{"norm_place": "pre", "norm_eps": 1e-06, "positions": "rope", "rope_fraction": 1.0, "bias": "all", "weight_decay": 0.0, "batch_tokens": 16384, "doc_mask": true}
Each number is 500 + 40 x the weight over its row's rms, rounded and kept within 0 to 999. Layers, rows and columns count from 0. Numbers have three digits each. The size before them is the row's rms in percent of the matrix's.

# q: layer 4 attention query, 128x128, rms 0.185, rows 0-31, columns 0-127
# k: layer 4 attention key, 128x128, rms 0.179, rows 0-31, columns 0-127
# v: layer 4 attention value, 128x128, rms 0.177, rows 0-20, columns 0-127
# o: layer 4 attention output (transposed), 128x128, rms 0.165, rows 0-19, columns 0-127
q0 092:559442527518493460556546529489505460565457519449486498534524477502497493510498485528483538487450483470508507443470457500489492489485501533402528496513483587507448512533499524582502449502463504520512522470420562429580449525512480530526544463514487507488525473510524486475554473459498475547568464540513373444480454526444521516468568544440433519562498500518574478534486551456560460520388
k0 096:548483447531504520499409419541530512495531582534432487495486541421541553419542509488468516491534529580540506459523504478531487534480527596524488565465482520437447564479531550442467540582547535456536506500515503422540463541481532441495523510474497431532507549500536535473511592485528523463537454491452490494529529461556511475455478483498504516468524485470434496488493461520516468567579
q1 099:485537491464501416455523502545552461451489449521499502485472495496453530532514488553474492551526537473527561510595465429452505502470499547545525486466563492539533548476514437537468459541449535429497461524577512525536499517513432510508563552491510540601531537497523550498457497528451575469474514547487515553421525502533513483514479456423514427539423502453519425528532457534470485480581
k1 104:470426537565468479564530479506459537504479441481503480530521478427548464546507520520508483522471524498440537496405487555428437548476514461520569451493539433515522519471507511537569528464523489491505485507457533488580543562433534464539452500516508512462493497577506495528484515481544560443503551448500489459544480430479532434519603574596533522541527550503517512474521516454455444522510
q2 084:408601493523486444433507471482432557486524513557468492537481476450482480494564521522545531471560548478522503503483525471539527489544459451465469546488427418547503485509490478407491518484535514546451499509554458588527515487507486503544456468433477560496550533446519406540487496539554554494516525490461534466437497529438519484519471457567533572482488491475483547519497513493424503420520
k2 096:529492548485449477484590565438502462520514436495549507495561435522515512534459510518472508579471532522505478497503485520481552537459565471478485445506481406449513396474523475524505483553423511453463490480503525472500551550478420526532572536558485516488474527491496533478433526527539577487466435460514488484514507436565569550514574518506531495502472538512492588536574527496548493472440
q3 091:453552528456455507473487480493483564474436483507566531489510502497493488493519489471436518584417512477514457477495404433523531382502554534480502452468503421501458508549597503446499505509556447519530459460485459522513468544474435514621518565457504535541476422449517499483526514568586492469533476570552472493540464497495515506505448486491497507547527514525513519500463500499541542506533
k3 075:448423571462448504510599545518526433532453492550553549506558495475452460518479498535524521534571519495465555497500508471453444506494525462563468519430494438503486519441533472509561487483520554502504455506528522533453621474447486510470530475528511489505518555529503467563446505477454554480469545447609484469489442499538546500452502500497471575469526533515554487539535528537457554465453
q4 092:534527487439541468502548502518499482512461469527552534478532512515491512462458512471421515569476550479481575441528491469474510521505489551450509503472443539499445542517543462544471442592447493487420434493513566518488530504535505498581502570477459608526523414489527492513530495509499522491463502537596437537457432534516535475436457408465501522514437528489546478574505459466529532503519
k4 080:484452472530516529488501464466491550463486446520543476509442447553458569527450481474518536517504454441572469530469543515433496519459493457455502488447568409558493515536493504513516634540521495480510525524421485568510535553533540542512463447448504519519421518537529441508446512467561457480515491521580500441527510488492510473480432564508503515514580512523555519474516563463465569485466
q5 098:558478506505420564496501496494575502480465494469549460431495498461519470526431475516455507530497581505503400489375469453521467492479556451474564505493483577476488566546519528497517515453548513542491461484577397450479484470522519484556483478478535504479475496438603531523531492508492505510519497551515478475552515521532471532459430434440546521493501542564507561544517470505564487498493
k5 117:522566499447485486492480592497518495506503506526471594457469537536504529506521531526534504496442507463570523525574460547482452502528566445486474442470454514523453441524507467442509455518432505505491534480452498492499448431543532532488502481491535468562572557474446556497490512527514528576511454529535493470440505460485428523485556525421501495526558437433443504491426469551407433523520
q6 114:484502492543556468522507509544488517549509514476476500552472490543417497524509528499491495527394387555513570522549558536547477514490529554527540516500446433490504441497507467513511495545472503499532512507371555505509463537441448566395492504434492468493472529536513474461486499483550463555464454498544474501574472508487465552507503597559480470502534453459478483469445466435547466501494
k6 111:553493443544515518565534529478483500560443463483514504482549444486451481512516488492486479459458517486446504513484560417516544489421489438506453444500497480527551552454532464522449535534474501446477463497428486426520487521460527500493541434453448542475526480492529472572554516436441475456457514479524564509549443523514595570487529504457493495564516509545548438581529470438521521553426
q7 108:519474478440450497495590423525479476457507457519573476518495468439460515543519483445525480551488493538499556462478481445428561506494484540438511472489522487546481501510538524492457442522497575447448462458517492526495545540556490500460417529466433555539551458562503490525445532481528537468484557500494537492396567547516417428448531549466481564487497444518523543494563496497543494480531
k7 120:445474511564504501469602450497466485488482468468534476493499461537424513455433547414528510484522502486538575476478553499485494557512522594444588547531532477522474518544461484479438464507566532550502442430460485538580531571518470430491504528509533522486508462512450482515458548547477484459516468528452498533458548491470473509495522587434426448435507494461509531511508556498513520456463
q8 096:545552441456418571436552449547499513552468473489439494503492500503488499447510500575482513482551423491510515509487450498436580488465520524463479478443440454494505486479552485418489463442537488589512516490492474484560462549529542513507456462480478529506490468451587478500479458483529459476530488565507491523484496600546481520515433406470476539445464480510464580437452536510508522527542
k8 127:517510406544508565483515505458446509559569547531512448473552474544528534449499483409513446475468422445530496487445465458546559515534461554520458471559470481506459515554504466483489491546412546488452505470471474500502503506540512509489462528539509488521495419530565483486470543580505481546475512495459523430528483502446411542480491538528414457461483495510421504446429541503480515546444
q9 111:447461515460536538477480532522529492530545468480472511561528512546520484519462552551566438497517470457527530535522541558471497538464535435415486562494437530492565523422483488577477522517504562470544463516521394527443530470472486420502519424551499555472462568567503452584468456550441528487466470501485457545444527498494514521489448495516531529532493451483514494486576462489475568537516
k9 115:548539468422536439532415542457510555459423488484462431531502462469505494456532490487459459496551519481499442457460528553438429502475538506504468582494553496495522456441576496498508581534515545531458467580481490445526493544495504526496525591446559576526493498531538474486533505512552556529506505487488486500506526481452528466533535452459530524535470498435584481537520494404490514535547
q10 105:503555499552474502464552458495517507579483544484527449565562516481488531454495497502578526424471465507518499458414495496574510431507504471450512562527434432365522515529527532462537482470504512555543446527561540474462458579478546424483480545483506537511547473521453541498487472516517466538508472486545441475526544454463473465488464455538482583462574517479475514464539506473528506501453
k10 105:518452556502499501518513564472499542500453437521502583483512477414520461530485493520448508608572495486568508463512515470493556454465501468453456469452440491490503431500498474497502473524506510537520540552485423468517503467590501544476504534517502455507512546534508513479547493469555533443533597533512493529391561454579485541439533469442522494541409499504532492562509518561494526547487
q11 114:526492455524531533511466515492509479585487567501545495541481535530559512522539463443515508514510415472457481561515495475518517483452494418522516530501489447482459496488480506498522523448493549566503541468467443465520494544503517469500470481515463520534477509441484536586587480455491429440428527474550432436556547562497465421421503468531428492539506536438489444458485549519496597437456
k11 108:511502533549414481462453478475493515496449506518529538542552534460533486578495485549537583533476471462492434538432492475476565499556511501542468523386502476476455551448549496507505556504486545497561543538522505432428473504526519536523526508499540545516452538476525451428496506498585476444534494538502496525434431464463466442464501492437494516409531537486419450512495499450478478547544
q12 106:492560511504469494453518533552512509507486513523410412442473527471568534495433478544535484537456526503459557441583503434583439484527527457536549477537469517471482547420501535461515495419441501478486506539508524528491503494523537465548390520520501480505511520544420543453496468464559515528476478581418547543539535529467502535515464439494538449493521501516467562530523462509511468555466
k12 114:522545498565479461488447530468486525464568511481418499492500491490505507475479556467490500504546554578535511424479541525506501480537430476545432463434541478565542495458414471487525472465502508477518544510499503496516529446524582525537506497426535504494532523499618496485482486495547504463511496484455515427452477487509556493594443467499538470526417417533499523528547559540479497429586
q13 111:455451466450495512469547521455458478517435534536504484494539452478482491522531506526452524506572504572558497548549512452488505418498515500561455473436439426512464551508516469534473522533455482433525515490530471509535553475467412547524558520535439468470573495557538504526541569521497414451493552493538391469489431513526553473453542528467512485467519561473499544522461506517452546559510
k13 125:491512465513501531513574487535454499479516519485606518491386536515448544505541448386384516519470439477442544538468460484481557486410508536515528502521478555496474508546506491495495473462532436567514508463431482535510493535467475408496497506477508523576501510517492518583487535521480456471502465434517494450481467540524499482469472435504454497462477458502502543437484515464488599530504
q14 109:480479576476530551462517510552503489552454462531551524500504495446463454407443433523530521460553507530489531440501536469489524430506474579441568550489453557508511465494441566456538543490521543496454451457461507506518514435548489487565523541468581482557505501511527480513519496524443458518526606521508503473504509545502527487395470463424556484477483500470518535477532522566487470420503
k14 124:542517498521435511468540469422469504497567524529492483480470526468482504558501489508531499528495487516534539508517510546497467486545534438455452493498552506483478481494440570443489493437423498449470580458495496436506438546468533459536508539482474496520480525499508582501552566485521556453513445477437410513449568490556420521559589517499443465412547528487534492515484477435513405521528
q15 113:550525457445434513503528505439505450512507553477502463458482535506531475472515523497536457486499459524491470477475438440493513461473540533526479520464513491418560520454518499498451438447473534465571427461477449496544547441475499508464463487464525519517530471480518580541558441491539548456474537512481524450440496592491418474428516521474506524447430503471534409475426599503537554501549
k15 107:535489403523494557509510478509455520449530505490504470520515465463569474511507590412490508472434452410479505547436469517557530547501514526559476544485511509538488563540501433437563455470465498497526542510376489490445480553502515514515507536545490485471464456498518496487506472556521446492483511460459560491561496466498459464520469548522449522538494548388427560536506443503555486512528
q16 115:484514524513538485481501525461445527493575574501512466486474411531507443460533493540523500494550524506527535577436556503504518498500489428563524564571464441523534496462501474460491564442567514564465515456464452500448502441424510481530475492524479556445498489513445441515464537501566485481489538487528451460511509533420496500499530550583504565459539460477517525446487477459424568490414
k16 104:488540481451540459470431459489486445515534589498477522471511539522431552468503483454492547440464453537513427457554499500488496494533504512481471515545465496525435451545433499524490484530427544523536544566425508496417494501608440535500538465419501475519546546498591490477473476507486455558481465481595518514514512551541500552478497471458495453495513488531445489524487490592567513505541
q17 098:547411481522503555507520473492516443483437453459487465543550513522490495548472466517515507471439484521482453445513473505493514470422546516441492491503540510495443551544531518604533475470497470490490494461457500405561486510489412546473541531535555477525461511533514536527534433525504455443519471542513424541477537473547543546507519538415406485554527543493556477491478570460581476548462
k17 082:491462487534494479501460439535482497512523523532431518547473585507481517414566441503439468531548484558546506515465522497489500494518530583552494538520495577452420547467524496567482518501547555433505515506564503444510483489478520406446495501574518480534429510580400545501459540547489552488482442486473535489498511447503456473487433479512410493539527526500542513435446501516530531502507
q18 103:439545514417518435522477499560541527442436505486540557494522448472531508478495556504437482522487518444517575490508475418506528501561450512500483462448470511538517510543572448529517470576510525505514412511545541518529522524556491495491519539420496541503491446432509521558517505503430491537475509541588497539429468481574540505469402461449550524536433493519484474538470479498520471494571
k18 080:505404530499469484561582458493514533555485426501583519519546511451504489523502472478562511573556498508454548472444472500493495503494550470528469463479490451456474556509586441457517484418586469442523448505507485491582499550443484493455454535516506427499464522524470483545431502465517544452503513479547503505523499443530526455493538515522515531532508581545533423535586545486460456499472
q19 097:573491482531480595510564510488523545523411477450566517496499501526536483467492511511507517477447478519474419498427489494520586455505567467439538442511544523421453522524541511493505518486541463485444515436468470488482462475478535546516530486560550487495455474530591478503493501515531419546552532505528454478591437495564480506483504528520571516501571595491496487481530529504596485528496
k19 117:474544479485495503494473542503548504495501535553456505427427523509459510497486444539506522455450480492550453549606494455526513500526488490489491582466494478508534440597455498472445484533534536588540529496469494551460460442600527546510496531446514482504576480460520521462522510547462465532464520519532447496489523538492430548490472526428492526406530540434474482475394433515496456491500
q20 083:616456440525509521502507508480502502544467566417477494480468562495461465445460505542519486421511499539519481515539470543522493530527520493430534506529600521453486524461525515557566459452456508467470491454429475428499479472501486535498502493521497454514468535584583510450498554535514500551480475530458494540528484492579514426532536533479520551497600502457433470416469505499569488522484
k20 095:572551434509455556467482468496446517458520528466470465471503550524539527471496509476477477401454483551590505545561542486535515495497532540469502500538570529530486529525383534483467493540475515497530547461449462505493423454547560477520533498490472435515521499478544489426560512559453490552511459529468502505518544530455403456517501470509483459475454482464452496479411456468569446470548
q21 090:522477532540451481486477495482497484536501493505501482517484507522628486452515514575487492518569536538533461529495512556474443526555457450470448507539592460471554440394508515537504507503489543479452595541525486554486498530471544518396473482534437505478453564589521459538437501466518534410557494468492519533491440518524472530565475524553529518553513516508453556493538507531524508503484
k21 077:499597506460494483507450474554499515476564526561433518510535527525509535478506515505462460436444460538492428486479476472570515508525440563450489469548454530505508499537499566536443439534510488525500447463508484484479456449579532487445487527553498546426513471528520483478468479602517523555491467570372459456534486505441477510506501477511487509452489444435414503487474496555445459492524
q22 107:522538553474518467604510527518506554510456510532492483530482526570489520523530535425513547512460546505485452506458504458560558470516444409558548518457485525499487564525585496574541513455460462538514462458549527527531490488470482517501514465503491520509457452451464558520491481493513507510466599533485435417449522506510544522506536596381431466479502552458529536510527479532528447486482
k22 100:531471619538434479495515528520570432481489486484553518471462445489502470553487533466495525598458552481417545492509521501456535508514610465507504492503511528539528466480452397505601500508538468446560487521526558514490544489495520564456530454539554430492510564490518504478533474502488506472488491468556442542485446517488555552448528477481534515519526584505524482501538501463428519510539
q23 105:496490529529493463486504537451534506524548498481444502434482487492463484498519519456540562438484522438528596490454493488480515518523491596481533446442486557447496467493512479525465422553512490507510461506556503512539579466504429504500528539466483526495465478483477462555540525509500454562493552492489525397512533392506475489498608481506566556478437414508501494499533524501369493506500
k23 111:467453477468488546507461459503490515520503475459487383526517499444551484552506469515593466491523493462528512485473528590457404505510564502520491512553496493510544497479486465495500436488471467553526558512539467507474487460454526492556454504470512441587493490531485537541570508449494556465488496501601545485523522503605476446490577510541429438457530489451515472552540406474518467505495
q24 095:491536566456493514517519441520380503501552443465504492490521542578490501508437480428554520522505490529451491425414543581483492506499480506477552477568502521515511466472487463484483580497460486478465508505487517533483459485468508495523509521532527515468475596615478464481472540446485526483472639510473476498445528482504553493488592480480477513553542531507454468498586528525500542481468
k24 072:541550470542468527463515456491517519507601561478433450466493470470471467519460530429511468430473486521563455531496502460528559562551472522472436463532524536521496501541449495526528466483410512534500553403597513438549485486537512435467498545538504511476502440510489483480569503483521470481504484493440534515498548508424434476579501480478445443437453505509408505506551530483489464508476
q25 108:472567501497452441465512439510488473460582536526444556528457556483532569611521449399499470516463449485498513541572519479426498555505452494580561495543445498489501543554519473432480547517512489519438507502513499506452467488451500542493475422490416508537469510478473497549581521504475455519493560497509506453494511487462505441490537479518446455474444514430501473499471435458494544526535
k25 107:458511504499477550411466469460492523551494525489474407478476504463521539469501479525578444474516501474511433485486508556488469560596458530516481495555531414487465450521521500517548517502557499477493510470560489528518475526488586522556550509533530465565466529491467506543469482492588459449488465487548527476475475494435484540523498575513524458502565514406413485443509573532533566429483
q26 108:469517523488514478543521569538508487478481456531509475489525511493445512529531521533498510519491585418487505449453468476510456516485540601487491514402549463538484567474573511494587457456427481473537440525518485486573536474509527443443481487555547567534481526469519523570496464504538558490460550524508491510476456517445568559528439438419474532527459533518453575572523511499505497557494
k26 110:567501499499495483473502532504512487516524454546534536500452451427550507506521581457443443525469498561473495525530529473520586430491531477512490435464537506615579538480458500462517516476412460528572488499557478523608494523509494598450466494585517425482435450539488538498479479490504488563452462469495519441527494498448473504499474520484478465480523428499484526465518507452450453518480
q27 122:400445520544565513501532481513539455483482466482498486567535458414494463538536560470460449445532481481513521527478525518459425530420545550376499499517529485475567538461524471497490467561506475500514490485488477513542546524507473468515459489466456539481562498500504444556458502547477623495474519475504587592479480504479529541491471500595488507559530426515522520529511504495551529485495
k27 116:514516500380534484524580523495455548496466377523523459522517466496486466407496479569500482466553510518537578517502513489479496482435526481486534501487462446531558527465534510495444553540512517530538434478453448511502563599480461481528517555498482552533454477485464438470513525490500576582532503501513490471493574468444475499475488557518549553498483448513529502483529483447489455573440
q28 105:520519457476532458528478500443471439489461465490403485466538457488528559554511419472528510482508486496547533421529451511366425540456477514528473528441528563431462543480496466389516486510549478476495441490540448475516579463530447459498541498548481516513558514517524521485529472492479507486546536500504586532481491496473491469464465498516495526567443459517426533551536441526481548516527
k28 117:498473401438431535472419537510472487503495538521502463489485542508530510468497551501531479481510479526592481446461503503498524441477433570536494488507488490532554485564456531421576511490481519551473462530527469497520486539449503467549466598514522580500497553529506530476491512525561516521537444554546516448543466452481430499572579508497520491544538516439421507445496490577538516452454
q29 109:502432515541553477487530441545513454434485475510496536484545537395526512511457463507456440456457548476517442500653556485468501506532456482469587485490511562525536560516484509501516521503439514503495513546497468541491472420475508499538445464524565500500567531521498518492497491543441500535513566471501575554444476518488532445494472519464581475507419461530470481526531445523500504466569
k29 112:546536470546540540442482525495455537482570525451495444495485519459553540457461503523547459456490517521549515465532534537483475523505466462503518482488596525515485452508423551473492583499497472469523581472512467448447427585456554543610504541476502484460500502478470474490474516505463504489553503494441456543537568497489475482571528532518512508433505473418511523376540524482548445489524
q30 122:481510463458545397495485515572480510484505450496512514477525503438382502499510508505495520563560540465544542539539468484467432538518454622498447411492500517551498549488521514540417488562557564526484433539562507509587519498504487476511538506510525535524474461491448474510481540516487512481444545519486565518471480497541508502538463454504561486531448457520534480507554461535396473527492
k30 118:440396513551523508441500440495473579551513475489498392452478474568535525477422493501502441454525434452534461536464459526489451453502497551477522522548526542497500505509499519501444486519423524559519504404548513525558470520492488495547514504516456468513453503552504518592485545520455487500493513442457530445554458503430422423458548511550472475474498458518475531432512495545480495512514
q31 102:541407496563539490491486546514525496422500465532430496459495553541507531500512497467498482484574495511460484530511515467483509430530487389542532411508542511516536507407483435473530542520480422534509535491567504532529521537503433558519422499514489508483440576501489472512560427434489581476541533529526590541490530485536472523511576549526465474501484465503462552496511522494568526514506
k31 108:467518531504501369558474530546527486461517519523461477508512554492481531399448509527552481502497574563493538493485517527522488504505487512534475481485541463457498490482396456546501493540588461428553507482488542506447494482523480456570473489558573564463586481524553432440531489545482551536538484505532503458520522566485560512562475424512546555501533511468471503511569460465515516527498
v0 106:455499533468556446478574425553432518493547499522494520496484554540506513497528560504429498479543497496469556545512485469424494517495539466493543462537524510512545520471483495511470541564506492509449449479546506462563539473444484527510531508511542524463504469469481502551394436477535472516550519495505484523481455568432568573452530552597539478519549476532365530565502508484457527474459
o0 093:515517493468454577503526545472470492483454493477474565517472556556455483501433476426519433543478566537527501424512504447534532442486474500554512467479563556514457499489412508466455493453439479449474537479533496516430507410488532487517523571497509506546509548568445464459439480594504529536526471512491487479535560493503510530473585496495485545555553451601526497508437486450512474512516
v1 104:467497480508520609499455461498514492501458490459499494502454467472565523547426480451480495466422490495502457512502490493489463494462576533520514412498524538477379521485470597520476518434607482481519499417451487467459477484497500525535459491544496503590498610493518487526476551488482470502468492485430477517513618462530544480523551523448450482444533510489527493497439496481482508521517
o1 091:525550534496495474437483515477502532462548468488482499488506445418584442473506564542461559491564514548541547526473465473555437495509507509449525492527490538493549384609515480494470459473551529619534496523572540494510529509523492435442476466483484546455561465476488460446496527535475561492454520523467458544449518493468444562486500514485542473523493461558454501509492582529499510550498
v2 096:509498531494553514491559562525498555465515445445484420524503438546449534539583625461483532534490541448505581498540493498503502524479527498503455498472560479455527516474438478482563523472466503487548484458437452577513496486532542473465483480534441453437546487531533448467505440453553467491549431477547476489553533549492550448552448557516502472514481479495416479445512562486487497495540
o2 087:514527462450529480530505448527489558542446512553490533522515561512564479448484509442537544500579481508473528446522415507539451532464512509534514481538495560488482536511497369487536458508491519519495534440500471500492505445520501476523509492440610451539445505561553491497522561465504457501471441517502520500536504489515538493442556561454509475558418475490442466541471511486478473623426
v3 090:459560456529533531520467527474506418466470469568593476513497583547510499515482488466479436479507534492505475429487506518506545518524468529438457492569437508479465512460534584527508474476504444498447535539500473550511477555502506527524499438528495526450507460581527592456529512468515431432514477462541457475433470519576537561455475541498489463496543484524560518477471527426470504493393
o3 085:552479442535443505496461525508523520468604472512499443503442527470473502474522466491531586465468549528530452499518420473525500490498458553526511495541531453403509543520457444468505494507510436416483500540537520512425445534487442566507536520516476575485486509485596468514550525466530528531459497482568584454438506541485440492480511526506516480560498457552482475501595433491463534542496
v4 099:508597519459544449458465536529503527532506494498486581505541496565439496469528524466462566514513483538492486554530529489552504454475497475569547451473470513598464557487508499508554542528527433477411456515485535571428446503528537542510471499507464553455506531499417452535452455477564488481443502514564457452549440463509504541512456508501449539528505484442519480462522514415427524475540
o4 092:495454480508540505520501528524503456417410460526528449519530445485494432458480555506560478450443563463515560441450526497544480540494486586498480477516528441478407538512572525558578440537530483494547479501493494409507428496480552526497463507539497505445477428554463505486460514448512517484477410528488562541559556525507493501543569491468542493514530520494498514439482530537462512446532
v5 096:512470455497460516509513417505472463465526552477448455570448446464484478513533490513473526546489515507488426461512445502503477461573515537465549559594517499511497498497415549463445480470581525575437570444490490582545472553449513447491534481463540497553593461469519482498549504512503516557512506473527485504479483571520444490586540439538499484449468494425487466491522506479457502472560
o5 089:466557496478434484487538505481549473498500494488527493485497458477464541562514467403488573495578577518524581450452500603458395506534482527497442456521559516513501530490435519498537491443480463543462500476449508520469506530502467514462470534569464483504471448495438452526558521509554434504511488513464533474479515501475608481525482541537456486507523531480490510538531589503487396537553
v6 106:475520609460512511493486505514548530452517448546519478561535493519429470517380512461454519497507515533428582479491517522430430406459530539486556481484509506562464489442463533553449540444438437490455585494502466502489470474524536510535506564526515511526466526541467464528460443477576546490506505498498482507552587489500571530515552540536514523479528490495427519490537506500517530535454
o6 106:520469482462516561519429464487472506482535481530531450497469490525515525447404588498512518503526529486496477449490512464473493502491445520489489511564491456510532439518470549538550480513384516447478572540496573412484486569472533483538470495424538510522535461530448505477499572587496568455443535594467527460543484534484457454567530483532495531453543484469443530529486503479470541531443
v7 101:487493435518557638483501558480534495574471478483536524425542561546480534507500448467506526523447475530536447502559498556532455453537464466523421479472504430427558548532529501525488452527506569491530467523501531520470465469541492547515530427472531511537491488439559460553564474499538466475507447480449492500582475476553481538486485479448504460485519519489539497536478414520492489405487
o7 112:486455536525486529478477617500585506422433605495479516561484480464465452502522461476457504512501474490553543515549516464480519546554529431474463541458506499489517489544477453494529552493589507501537533510473544524495496478481483474510573418444472480501566475485431480567523498530446558509492519502507528497497507486585550533502587540516537454403511473462557466451468438477516522478526
v8 095:533469476484566532443482472465462546513465525491502412507505474465501510496498496545444454512478521432427570532515497507527495502503453404476512545529538591551460517408531548547480554620531512532499506461523476507525511546480518480515580523483461564500504531482504534543537461555475600442500468513529492497458488539461483473502552499558399506523532504490531471479520499439538588533525
o8 093:504474526434480454472517551507466532587576423488523510530525532455386514464494569512516531473561468470430518472506472470487448485531508461464555456554581462501493587449494537520515449519518531547505395525503496477465527434485462499489434514445438498515496515517445553547499534548522548507494457522525500486501447440465467586511493455521518518490460498561467529502500502599532464510521
v9 098:509574502462512499474489503511494530452422499515584565475571562436532513491432524510476487545530521479547516429458539446570517446460481490477491495476487514477451508505578519573514506460480538510434498515445449536560568522430535563487499554506488522486442472449474484537490538457557564487561525451483490451499518568533572499470505530483616529554523503480489531513494513417476525541518
o9 088:573485522583494498510490522526465527453491475455508529483453469480527546535524494532562582483492466488582487451483486530498510521579520535491420497446496522537518481523557501398534520561447467496465480468493495445471569497510467520587488501454495477436507498501463519388549486539483578442559449553521496518422463542545434532512503471497492574554488500539478498506471447587497501510537
v10 096:467465451452427381518541504481539406491418524481482527524549542464518504486528511507517472514495426491453505512514490457519477521534537513520467532549416502487501521525543538478469470438468564556516508549539472501515477510485513487438517465403516472537526480477461488522483629538501548571491513475549512475480428550486533525534463470491521550457488526460534510483536586409445464483536
o10 079:453515438493426487477536504503526476463573532550492565423535425503438474522504486447524506437460510486536479503496483556465512550522519554601567491522497533587460446509510510476443490516498500503490479540521439500543538480487579456470614474475494483486405483506502543486599490500459499497481445477498472528491563552523527536548507471594536525477525481436492493455568510496465471487459
v11 106:443522448507574538469536531478552426533532480553502534485466491481576459474528532509508522505468501558547509479485549452493481514487542449503476513554501488455567546567606484512424560509483456503458464475477486488564430492564455495599559486518528519476452362501568508497485530484516504539519424543460485456507473546510476507444541493470533447519562443523491504523485508465539495455487
o11 097:564455515587495520479466514485519520535532502466489528493465552567509514479490461407513533510519445558542564517492490409434466532530515520498517471461529554500514525518547470501475485523461524513524564489528539491483489488500505508483471425559513505572502531429463438520508499553439489489554514477530583479451499405484465476555523545500421463525555496453460482386450524422511470494414
v12 108:542533427490547549522488510438563436538467509534556454436502460466519467497550472548603491481417514539542493507494473527615464492535476530511467578481439470514531502509554521490496434466485593544550501492507468474516551468479497451523482518468484431521497453457506493504558543531503427491505454445531531463483441517500479481516538462406487481503525502476614539469456501492474453489483
o12 102:455497578558488455558431459456542479495491547464505508478511491509539480552518476450519475419470508503540460540503518446535444465520525548499510437495510466533499579526532497492459522485533422499485483486524525519560513426526438444436461515484530472474537516437482565579553488447510484548449562481547492503458537558539517565476485575505426514411497528454483550502472426544493488577532
v13 108:479505579435521505549526520489508503536471434490490505499488476552522536511449542524496457475537428504499597524530511473510474425469454457408493502516528580514529498482608476542551472542424487512425496512513519505568545580402508497544487526494504492457463543507482512525499394464552482498470505468472460522501494524494536552498483571559488479526559568569465482465547448488459545504492
o13 094:475520494574483518510440572519500573434449439524562531488448526521506462447491411536466442493512509468497465440520582511458516473505441454496555499516534449505496475477501440503479451552501516483460481563499488485406566454535619538510510543477495461495479563516564486426479577572554498528504525510504471508519454466508535529511438497454554499499509558480532484505488453533451566539508
v14 089:501550544504601502429483517489526510526451527475526499470519545503486528457467447487444516475454518478477490443529456480507454549472485482465543546486521418502489474453517518574574529517426527512464459390473543453450518497441514486401518507510504537475496531484415403572532479496486503543432524489544508515466416529472523478496577443567471521507488544579502504505570527491505497493478
o14 086:433514526503459465538515499511518494551473508449499470502534462504461496520472526531541433525495530451478492530458501487472432492532463487575549461500487472444504442507566500476515523553443448455523483585489510532555529528524528532523429608459505554517499454494432484460514486513453544555496473528549501425468528481451504577491627432419511498518481560535489514462449409535549507528482
v15 103:463478576494521511533543499531468505513478424463467477534517489532449582539472541501504446486508530458458551442519498532410464486583520538510539428455513577482448464452493528516544473476454476500555516493498474549439542474448495520489444476539542526538489545544472461454427464471486555571528528561455533547534548426470486565477418475527571506524488488523465468488582541479524484541456
o15 098:558458508527544469475449464463477559470493508556460562475530485534502421408598489543498476591481516436519551510474477536438486472508538524495511561550478497467502530518460506462475526559511528498439496536392550457486517567440544477514496499467516514513565554482534473494504524480474469522427511490482444470537518558448527506461543450519584605478479492533567478539525505469479502482444
v16 104:526533497451481570516460523464538562468531546442442499496540469584534556525534531490498534447558557486463508493465516547454502507494487472548579475451574536503427478483453499461464573486509445479487450493528471520508503449530545515423489467510527538541526587539475479539433494483523553502450486543496540579452601470502495506553458479571514452515506451475539481431567495544548489542496
o16 091:542533536398474540508465555407478497456553527564515526543569472487506518451532464536488514459504446552446519471468550546519463482513510483481525495495475504472499486509490564509483442478440584464501463439473452437551448458424565536520461516556519558494518482443523508531514599420552500491551483493450463438465459518480486530485587528448467521480499524526565476558509532447494501476475
v17 098:558463545564521512495522531515536463555552514549484513512470499458520490437500459512572515465500440467510477549519520496571588577475492548502539507474443453443564506560545495559545434545429539514557501437440509527509556524456464508483497528496463441476547495501489513542498492555500580534462517455530523505496407505464576485491462463472494533468507504517564457503484516455419433445569
o17 087:445495494543536551515478528444483534492473456520511469496449437502534452561398508396528507574426486451392449498518555473487463526454563519534549502473498510475468498525585471499502570522491488493462471516467493587541550415500477533526480533518519515473564543520494532495454484462407463510484510446532529494536461544462507562542496485487543553496474431461508489497519536574518511453494
v18 087:554527479541510447504521461471464543499481521485480491452433353488572490473509523415576460539591506530430518490505570435490530509464584483528517472514510521493513453538502503473507460506564438489428499500496505518551491526431486497488392509504507454496566475512409546518521499498527527460483481493500503550503485458479506528483481572538524502580471475484407474549509501514545506549520
o18 090:491568459517469526492497467491537505472468443540446550475425464455563541491532522591471457496579465574486468539475461471496513494511461461517513519448518548478520566509512506503567550542538470506466490486531494477538535486543507473552487506601499494452564523494519484432477533511453454500434416503498408565556494520487450415441474518469515531488567481501443541557456546467542480433506
v19 104:541547408519567590512557460470533502526459554478438475502468533493503519493520524482474557543523568465500505499480476488553523474515500536574494536463427472481552467529532433417516505453483542550458520523560491472472504536491466496493511492388441477484560411485530482475533575553509538537554508509515514486512450489568484471428411454458509499465501505471499492428449526511460482430477
o19 098:525533506482413503430506480459533484409522540538454491529531542506485513498418500485526495417481416527519447523464597524514465471481541494511487541510536492467548552479576506511499529487511516529526498539441408522455442502556493471542625508543462511509473513473416515486551460545470472516508512436539507478505594557558502506499543548493492493441471551476411493508491486514517473445491
v20 098:480508497516468479496539483410445437484467460487491526591458486417535488496555516512532523506498503516528505588483460494458409549496566454543420400466498556509532520544510476525440483522555482468477514534496530440556473447429487554562526561486573503544492469482495524457444504497506449526534467425448486511549469559533446504483539524541391537528477528519461465487522481495502499486487